Weights of a small transformer language model.
Size: 10 layers, width 128, 2 heads of 64.
Architecture: LayerNorm before each block, learned and rotary positions, biases, tied embeddings.
Training: a variant of Muon for these matrices, 148M tokens, 9021 steps.
Each number is 500 + 50 x the weight over its row's rms, rounded and kept within 0 to 999. Layers, rows and columns count from 0. Numbers have three digits each. The size before them is the row's rms in percent of the matrix's.

# layer 5 MLP up, 640x128, rms 0.139, rows 112-122, columns 0-127
105:439494524531418480538538575486512491452428445469502456548512547599489584567510529486540451467454527520536570506505493462515450478530508519612556452610489562420594488457503487530503537499508478459459515371499597494577511502476483546510441454502451525521425499564479485474510388519426614459542421514512484457456479559544509531416464627658503495557564413513515534480464550502494516504536
080:502458435521539518550507590558547553508436549606483546430519480586463513412533567565531563503502454557453472524434551538447511538457509491522503440440517535415545568431533461420538614498461468406442530484573456489466455516548506425460541502467468448472511443455651446438475475495570584567485446558514576439527601527464537416478528522530598501463510516496531489459458513514534425531508
112:514510501490430527476572447465517411395448550434504502511430400573480522403549502453426584496396444470487427449512534528530535445572570580486497547491600579387475441471442512406549433499540553522532445527561567470535516522554485473508514578521479501443536442444462499538460496541463408427525443479484465531458477426513491619561447508540461535508584573531469503492502527543499485470442
113:447605498609551511616476501473581542549426421507409538549466433479538485441434479486473442536482498456625468495540559558453432483531501467379529556533504475466410518522498542457418500494479469526497524532526537521430494506461463521450549482502458422471414452461540464583501469492531464487531656498514513443508492524452460472476520487582495451445489534498559499452474576481458576380582
115:451508529458430498535459467438477628511513546550556466475487554648558534527493559565595504527438553553560409487554505561515357491486490544566466508511444438521530515434522586511488478522498421549488525525496483467536502532476513529503527510507581432535512422388476489444454519487548482487535512410514467462418556428514586464452418605485561463584377475537525547511461524512478503512528
092:402468509554526523469443469516546546515430523528547543513479501578542471596458415462566535434489537486512493514434482421483466452532485524469456572495513467491605538538476470517533461472508448398452506507605453479483548481420514602472548399522517501472521555534605550503454471450561545551471493507553518443357472526501401547473494506494522536548324521570522501404526490591538501490519
107:483541487479456421415454477426541532481460493551534538436468495498555597536541467477417472538449444533540506449439518568578542649561513516554541424526538531502502494477473485464546521495378576519513459471499437521598525526579462470524461389477504466471568610503517515420472421495478440505503634543469511528481441491527549570498557462481617556470414505443468490546527569517546469527495
096:471474447493550552455515468435457542544484437500480524513433538486530522453534384550483515463473500440555506454477555497465510508535546455418534551467461419565468492582540585442474494514548455569514476569600434504510475525531510417501482516473512514458528553490502493478529457422491503522518640489513412647541418573470583482430613444498486485407377495457567498410477521469562560444484
099:412428490524395523475524457571556584503492457566497531543558386538537425409498510470451449523508483468545542533477543467497541474429494475469464550368488582452450545479485566547452523518474524514445449519409525531565438523530447416462543561491520532456532430507475546471586557430521490496458576456368533446512538468476432490567462463469460400521434555624488462515492540437479525513518
112:478476510545377480469477562462528428571481551428450485562447482549537451477510514568479491457446483533525501487491533596635434521562624532430601552418510470413570458500547494545501460511472582551561501576481458471443419481448438478538460436420480572555491440437536477419461400430540477539490496475479514472475408545468518528461519537575454548528497507485440462454576517466526474561492
091:513585572493443436467537455528554492531507437495579556440466505518419505500493492455492450485520525550494491561320476489540527516526478537453503444528354468523467526464373495522464513530464545579522455491665483595510422576615453459516504510502521460454496471443549501516556478509562465477496534564515495479472472510568509499515492540517503454506497384439548557454536492522456540492637
# layer 5 MLP down (transposed), 640x128, rms 0.0562, rows 112-122, columns 0-127
106:467498509459494400519486436474497477519421577547561474526557454560483451540461467508532550527489562535476399489590401552565466528411535516507398419463496489522592547561517513432498519560564573564468581408496508418421514546502470519517544440505504503464510516494462549468496471483549499540568587583489528524500554569468506507502540472552376499498494389565635408433478460525449503493505
073:589529546522524552411513551491388492520550421524483466454482485420499483508505484511508584439458410499515539517555578521448494570468520500396525480533477462482465520435575573427482439518509493499512443493544466521536443531578528526588508434623546510476506420580412588529432510365469410515486471488511533453440498476561513557502384527464529513526494572505491483482555470525536561610573
107:543543474535495556523504483475462534486525452559512605464472545535488456522572440518495485402526460463465551464474512473498556587446426511533553533517415436580472548578516496495476546368523492458540529498602567518572474487578528536495531449489439564575479448552575496423568543449452507502514563432529571568457538595528450485501524477431434434519502431507514435511603645517446487521424
112:430454451539497533427562575494441438590544599501580468531533450556480538444536481461446422512527497465506540468484505486484530529489628528421512481452474510487576507502536455509623507494477518486495624448478535553456490611586539435576532474450509514549492415440426473547531577492544505453435413456550521491431386566577502543512523414507494501555592495563508532476469534522501495575480
126:461453508542575611483565446472574556511527496537506551508454453527530516499500568501512481540467556538445439410546464498495480596460527523445578484525497394506511508532497496511496587455529570446416506562397425478487517488502445442646534533507629465522432513574448539473471468452463516461519483503464497502436375458480493449417448482456400567592489531535519552450481512433578538556471
105:563532532520394446537519433583484435434603532406519545439557475449429519445534504507541505523486499507574504531512484435476562531485512492406501546525588441459509549553554536555484503556399489489459509417545575487534499517566503486459461567466386524507508539477454534504542519467530444401471503477488452565565632400439503438447548505502500464439485575426530500486448460499420479447614
114:470564534539464501483539435607489579554534435446535445529482357420529535574519563495486482553439494571556445488536542503548519526467474550499511554490435506478435505596477496464569485526534371549560575503486515515444442564510553509611415559529515537454492492549454513529451479428505491563500408460437440501509465501525484434500597464485506440430573548476492506541470481409410469396465
112:534549510621540501516405439420431594528461581494465490494512469545414463507471540509496446532522533469518439507466457499461484581510489516506506538509462539460473549456420422488442540476526464420531512425409445447438580522464498492543438514468431466567558503480469553537421540521561549486522483509558478419467552531463453469509494518480551540499395381503450445536592424632560521447610
108:432580478393536474528485419475424521474531474478482456552426506499391554528477583400553481481512481484502435535500461570543525474484567521458471470528577558477561497508533476514569422479429582409483487514566513571470499484515461572551525472625456540538500556514499452523409520634481495443539590516538470449477475472539572465454548596551443513506433394484502541523488538572535455430454
115:479532553472420468476561472478454490494442447435450452513477429483540524478438488513616392548401524448494497522582491560486513547472457515574465533484541505456502485580499439534482440560623536535442536438487455468426503475512515578497480503505469556483459493466501551486476466586536575434527575492488575415521587548443554510578527430473500534386442498469544482588433505565537392411431
083:473521509468473448586486605503566556544534563482504388460617522491504456504523557502439553405532476558483530486428584537504470488547498453489622651477550564548522450545553550454501557470510446529516434474548556406539367523533435499412509457479445476512481543497524480539527505504522461494443536527438439512499497384561491485481497532503498379479497545593479485508455443566516528447491